Weights of a small transformer language model.
Architecture: RMSNorm before each block, rotary positions, no biases in attention or MLP, normalized queries and keys, local attention windows, value embeddings, skips across layers.
Each number is 500 + 40 x the weight over its row's rms, rounded and kept within 0 to 999. Layers, rows and columns count from 0. Numbers have three digits each. The size before them is the row's rms in percent of the matrix's.

# q: layer 2 attention query, 192x128, rms 0.0719, rows 167-191, columns 0-63
# k: layer 2 attention key, 192x128, rms 0.0716, rows 167-191, columns 0-63
# v: layer 2 attention value, 192x128, rms 0.0588, rows 160-181, columns 0-63
# o: layer 2 attention output (transposed), 192x128, rms 0.107, rows 160-180, columns 0-63
q167 092:418504409499446494510455559458543495492475427599462458493490486515507471463460537569415615444500524524518472515471489504464461512523547532515457431452558474528451531480493447470497516469504501
k167 071:469571468421503444562477462524552499546566530570570494441528475492413499492535480528459521589497561451480559469523521514465518455480552542450436531509542495556447446521501515512541532504464536
q168 089:515436493519503426415456456462475458454589482521527464503497537508548534495488498519474501512550522523506522551592493487505447484565521429570492529507479464442460503524469509532515503508510509
k168 123:484484567546474499458512607500502455509433453542503555404457516491532543523531471517527502454521487557571477525504497502456484550502482361493488451512378516461492515492514451509531443461480495
q169 108:556492442537463513498532551419466476488578460473551497519431518486510484459522531510464485494566500454515557517490571485513522430552551516491529494446462474433522491511494488511526465592466446
k169 116:538478481493496454424607513502408466476500518558501539477496533525502503502488525425444461520491510511506495455541542416413466483520504495485511510467441470455494574542501523507514440458538497
q170 086:495534500518468544512547451591492497512503447508496440536465471506468480459458506500609526544575512435441489465469502502538519501459463578553456499496425450507504485527511443563550483480504552
k170 104:496492471477581518496448454566478587543555458467455501483501463487553494537479494459553495425564560485513491517519501443505434359475522483586505564519484523448519473441493475520480522502459547
q171 105:512506494585536519477448463488507569465458528500467454499474437523516514507453571502519479458489526509503450513531504581581460493476576475553513571533609574490502527531539457572486558501457491
k171 108:473480550533523551479482538522524544533563488509490479497507495504541506498520503603532466486528439506545373497456503516535441559433498513487463544461509538478487545490554503507490565529523500
q172 095:498495482508425511464532524539473551500429464487425517455512452481464511478569486563415589510517495473476492543561419499452537438535458445572456523526517449531481527518538532504523450555492525
k172 096:514445452506537445466512555509489504507471484520482494423540578431506517473500538487435507473527450469518618520471430512503486485545465525543558496508477505446564512503469489530501457527505568
q173 092:483485537495448542448492466489482516467502488558568457448488496544511553541499541528583413494446512484561503513473480500486537553492504588445574503469503506522540494443525489518491482558529413
k173 100:507545485446481412436492482546491501482531482577606497429504509548549524533534558499465556495441479481446557525484402524475515534488525494440557461528526456482468512529499507508565532550531518
q174 098:476516509447508501496527537495514496483510434493492539394558491490534553510422484503497498469536516500475483568397501477506528473452475398419532468485509490495501434482452459528495610501487499
k174 105:527529491506500518480509461467554512490481500522531467562515520479480525492482489513499438497507494489452398516573468510516536450453453432422564510516502488578515419482477533486482518532545509
q175 104:521529502427501541505497450445503523485484455509494479416482580465471465484532431514477448464428463469539479487476537474392490455566435439462469514517511453479539505489486455503412430486510469
k175 097:533536464486480503397535467430497457556559493460493494456493491474473506475525427484454466435482543533455441533416444460460441475557468505472454486528452552514483507512474470484491457483465473
q176 111:498485493527461507536474519485463499417493418539517502520545492500506546498554515479494577519466482444539542506507485454467546479555450495432532442416474505525515503471453513466421461567431466
k176 093:548482497514425479456486424426442445491487536540490514516458457472455479512439516472490466531543487500485513449487536426511543498523602482457461555502499448512533505580511470537515491472551519
q177 088:478499503533493525544483574484495533547451519435483445488548419516488526484493537513547436515469448461523411459520447427441561522497498492545544529529568550546526477500516575455453448512582497
k177 110:417541408526463488488491483553533482514453545466433475519450531523535539437441526551519552494455493544489475485449475532535481598569542574509550516526515520531496530503600460539483535499527502
q178 090:516453478394536510495487521448456445495528453573490458510543556504476543538490521475512464509476516511508496524393464589467473505454527584422538521464519486505547482478534506433515546484522439
k178 092:500499487402485462448478472485495427516506587512575504510494462487359457544526522529506477558519490451458529518548460559493552532529488527434567523601479412464492530469497522455509477499550472
q179 105:529553469533492570484441505519474497465500489496571463440525488466482507573431469462579448496475477449552423556445474524532531544529472508500521442475511400466489565403438490504552452523505489
k179 091:545613469469482478429550512473495479567514475572526428475558513455536512581478517456500433555474498463445472529503520462513463506466427441466536478470477472432550526522535507505524496481505525
q180 109:543531481476474521490473487435464457543477513488532504475553515469457510522471548501382482550518508521529433530487492496482518494503435488472468547534542464542488552477446549482502508498491492
k180 108:546476513474519469517530545484454365455453503532550400514488536480499541525446555458501479608474453501526576555486495428541492469470475530504527531491504450550477585534468501465513514511523439
q181 108:512521544487426543509511496533542535426498516496562453507491487607520593502489555485566458485447562436507539471449427459507579571441561487520516478518492540466525571526500451536461490499463549
k181 089:473428538459518495490534578546582577505583441555464538436509473456567515481488554537451506484509528430536542513487472486441519478481488508541499491524527502465511554562496475601523475511521505
q182 105:482437484535430514499479525550485573538575443510473533488457471538511485532509531581474469482518528435499525522520373524524559420490551454603536540535428542552486574515521465541477490505525547
k182 096:483487488534543514512490543466497490520484441491544471526448491504535493557554499496478479463544473572413377460459441468403435510459515516502499478517511470483561503490529505455485532507427543
q183 107:507487481472421507508501563502490481564540492551511551483513464538468464438537482522446565492510440464457507455527538506461531463585484472574498472498459440488527536464498447580503431563524473
k183 093:540461455471469387513462555450434529534515473506481527471566555442459498585465490435470576527539507503523484508536489421499528504437496476540507507473425491496530469417435513516501503532483469
q184 080:501507503513506515517488550512559477431573546504466450510505523551527586541492475440591453481502557505523496467446556436509485508475601524530509519539460462533489455574416513482492475495506515
k184 102:441570471482404479501509583485547515519482460469492494443445499489488491508455513507516497518505561529484529514507499566466470518485517459440423477529500566469461468551545491535462525498432474
q185 088:484411493486490503533498459438483468495482492502428512528488469507467460489479514542472500484464440468534503486529520566564463464546508575495493524438534498508474504468509502550496469526475445
k185 098:529560573521531498518551475514539360490443505572556410513483503588498527464437498475551521477453481484487506481455506477530508540436527529550463473545543504588494528460539424497476488490422489
q186 104:481548507442474488543518466443462483496429538497531503489465546489410435492513517463483500483477436463546470468534512415466549522548498514382593515534514475569440483495541533451505471533523458
k186 100:555514451481480510497506428529521465416526547540523483551500540579492433419491545420489561569498469518446543491519510432483571479508448541514523486448472426477483526544485508455445476480490531
q187 097:493491543426493487538505555368512408401539530454526519548452469468460440491462435507520513483487450465461534447519578525525482475492498581499545575410497482492458484563508421479508481509493506
k187 093:523452499476484497471569511478560483436490487497585549568461568521450530534470509478535497407432504570437484463498561499450532514492546564555468500498498492544510473490483509505508532418464532
q188 094:476488470511515580457481531497495533443537471506470486526475548478507531483483517441441531508514500515496353478474470522472473491443462494492460553468498480545536516487510589544464545473478505
k188 104:393521523459454517411500477500522472574489502487479450534521442489488498575539524571486531467521469530545478485502513591525531490562477482502431569501502510560507543506490509526465521540475539
q189 096:502520525455601458511559559482459498509447467487503501474520487459470460476561419556500463466488532474504488479517512522429445466484493572474535535505554451559431520564520435431538458435503439
k189 099:586506574478534548519547545490489521464504484536528489524476582500482528517479469540452494497494501466500503506470519387471535427529465514527544531458442463454552509515543449425567463481571524
q190 108:459481604514500496564536489501522530493512547530500438574500512478497440555465510519460474507454476553513480510503490409515460506446553524502455549565520520500430488530522575529524524524550489
k190 107:453508489544516499525460518578527483515462468574541398553461501512527505451509560459565458532482450574531533487511530541483583443512500478478488481512452551541436496539551457458444510498421514
q191 100:470504530512479514456486588488462492519512416460500525508485515517499475484502469496452511511551546482498547530473455516431552450543526443550520504573428460511480449528489601483515403584533480
k191 107:468476530539461537438525539521475515445497519489523542555521499516445520526480475534492503563536520561412515429530482493409450516474537458547509453430502471410469500489562519581494451486565478
v160 102:502508468464493443466508455460488484569527477565467518490521510604573503500506437516456580534450465579518440464498466497540479493544498553568472393557574523500517505493551562519444510508495499
o160 098:511477550485535510509529508531539461470479481499558476542473535499460558548536499463394496565501497549451552572509518485514524503437530525466545467547439490455496478459445553477527529488525544
v161 102:536513512507537459468486514442472401511487492489480456478500436516566527557572555575497550522536501530480563496507488563530473516451508478443488456456455499444490454517500505525511490476508554
o161 096:453545492497466553527507538507527386513492520514493480471472517519431479512481449456521504494513490478463583506481554448434513524495489530505530493539458474526569482479523537479491470519467478
v162 106:523542479545541531537505522488487514511507568487534510515473524526438505552594513451520503602460490596516492479464496463516513504515497484515523444464534529523582521523487450485498531513496527
o162 108:419563485551565512463531476559422553432452459511517530513503392519525468515492475519532526517553532471541519481532478514519509432441433480515435496598504427476468458487433479464536496503480505
v163 100:547502537513528559532492521577539511530468583506549515514489555580509485551481529468445493562524514544518547564576465500492448511527471505510497513486452473568498504489489530491527502465545442
o163 101:495389563504440440485473507478524406509528466478475509487483438487514487497464559572589536483502504476474520465516497520496484522472509524473510468577489534514538451500537410476436474493472514
v164 100:470543508571506507533486512428423588447503503512551516538509616578451454452470524523499489467518472615474454498512469459541531525479526590497458538498538559493494514460559448477420508506502556
o164 104:521423462476472554571526466493524447500456452501417499472455515449451544477490526513496516472469478491576522502553478534507475516379517421439447510489431477497543542614459525515502489518603527
v165 106:531507473568484600432527575557447532466578521556474501486525583520529543454452542544532425464556532506490534520550508520551495524399498526497491506442506443529469472478486521502506553501460487
o165 106:487489513434495420526527492511529493508437504479502551497468440484493459453517541468464531472463467481491507523483511494506471563498427497501459493457521498566519486551602463482427430534532540
v166 106:565473474438418498572479532479529514577564468473511496430553535521595553518509446538566525545521539492506470541496454474489450534518474500482511479546476492513518459478562546478544513561478481
o166 095:493520502532524399466496506433503517506520545558542579526489566500508505511487514403519460534506486544494483498514492570480496496483490510495520488498544497532539504511454495505464537528486401
v167 099:521542501446408498500525499464493519485491601532536489446440437470405496480441549553522442533579503600483515544545537479513540515533431524513449479585529566574501522469538540468468566535504506
o167 098:510419430447513434522526524462511471460445510553462545452486549433485450465528506445483563508467478474479558463515522519438577461503555516511536446493438511466560499584550490414481394459555497
v168 094:519502451510515473462506592484438467432460542541559465420584455499512531503512500517478479544542528494588531529474506562451503477462483535554491540436551509471450463531443527494557543497486537
o168 094:486474538465418481542477488471554505483496432448485506483450528446527459558524514547488573485478476515404512523505499469523501531470532501477492513481497538512467430478539501462462440544561544
v169 089:507472548486467525468487432542482438440541547487481506532502448559524507537538500493439490586572479476490520473510581570522483482570502536482452557513516493491509545484467477508461527496504488
o169 108:482495481500565584551562473498463455575517521490484490495456521457487553541450497556550524438507546503540490444503449488530527492434534499595519476543487406504486491503469508544573430487502524
v170 096:508525472436470459516534509497532414527502503543489501455500496522512466540560515545617554444539521480434444513469506562558507567447515462447551478570437532499463398501487523510508511488457431
o170 099:493483477589495501460445490495438447483561441505518533491507452538522510489461492461507443511536467523599526442440509522399533412536449535550515518541473454439497520481449575525506505502587436
v171 095:501451505510497464532470499453448463413592498464516478506451573562492511505503538533442439463542473471451532493453481488584427545501483474532504527536516539512513509462454541506523534518556487
o171 098:482478420507478448560540435492459491467530541526491484511559482442506524456443540493524522460503521539439475538495552444537555536460475480498468535534559465477486573529590502493420497463503533
v172 107:546551481546442426519550457517500520524401572501511510473518393568415464410503527467548492476482478605475525414533523511521443511529465506550482474527470493531497516505557531522421551489519434
o172 096:523531474507513557479505524529483488462559508547473498534446518535503550515555549549547407512513532497528399465485510502521582424522477536529534458506460518469559491575459509513539568445474494
v173 103:511480463519508524539452478468457601488517520599533493556523521520452486534399509513535466589491528596573469521506429450525518513549506467542491478420508512448452545524572521472470437531488473
o173 105:569553473478509524535538459431523419529426486461461484498527472519498478507535569467513509486503508560499480540477499470580511475442532532475474452554541452575554505555502448456481538498533431
v174 087:504538525427482478473466574508497467432496513472520514507442534501474441477573564533481508575571502487455470486534532491550530525439504487391558580557477458558481514527546452514531494502499480
o174 100:481476456512484467604483428486461480563535552523496528535544501516475526478441487499430510413500515447503516460445457518495464447545499511522452482490476549472459527542396562516501536485455507
v175 097:516434480526446576513503474512488541426531530483478499549458527601412353533520488487466467591485528560525463513546472475568570520509528492431492575527533456572506496490530471511474453517495481
o175 094:537551462528523482549473538469497500491392473513480461498518490437457609529534465530486462517466530509445464524453520477506456510444517562547490472582507425473533540529475591469485452438443542
v176 095:510514527493491494504556506496521486486515512529511497498375437466597591486486502451458512483551515534418479482499490555431509587464549518433500512553527500467555508521442425481530495528494531
o176 107:526467538491459508561475542454509470473461447485513462493516455507464511439483554476504591487528483506520498524524457457502507449535513447478487469454376510481482427478484533448488536497522533
v177 099:520466521481416485497462513471483503532499484548546590467491449482487483447486523490499474545530463526586575434493488544479488499514505581540515528495513507503497516476516428483493433562506570
o177 089:568457482528518572532507523494544535422497512457512468533433550465517496522532510503442592473549410469443454506536470504522484504501541449454506523528473504480489457502512518462516534521556548
v178 121:580465485486501505491508497516504540451535466486457534448526550450500495528594468487487531486517494420494539471452524491515460477368554555508526562508483506420404414506500535492547499479504539
o178 097:446486440523479503446481481457438466516458541598442480539506451493526536493393509454517489503492451452587436524578486512536455507523465476475498497451490399503509574422488512541431479526500540
v179 104:498543524545524536544496469561485438528527512536525543463532509515540495615523510475567530591474493537509443480578508523522468507479534435455536451474463402484555575553453501541489597498603515
o179 104:481483529491502519455493554505416522520468480478452472513428521503491494545561473500523466466477492431431554436467522491511498447499532538573481518557496527499480490479495489510511444485486509
v180 093:552489491603431467532502552561499494524523538488560530525515612562508565540516460519488447474498453551520471536526451534476523477484495490544497447473392488531464557519499568520464453495514499
o180 102:517480525467510535528490492553501487533521536562443505517532462473462437447436535508555519462487441489500519539447609455514495484486476525447547502500515521489437493520493468537510520529508392
v181 107:498510490452495590523531518531478491502537541456513520504486457464441493526521473506535509469459478492411487488493478467496469504463554520489554524595446544442531552536501559473480559515506462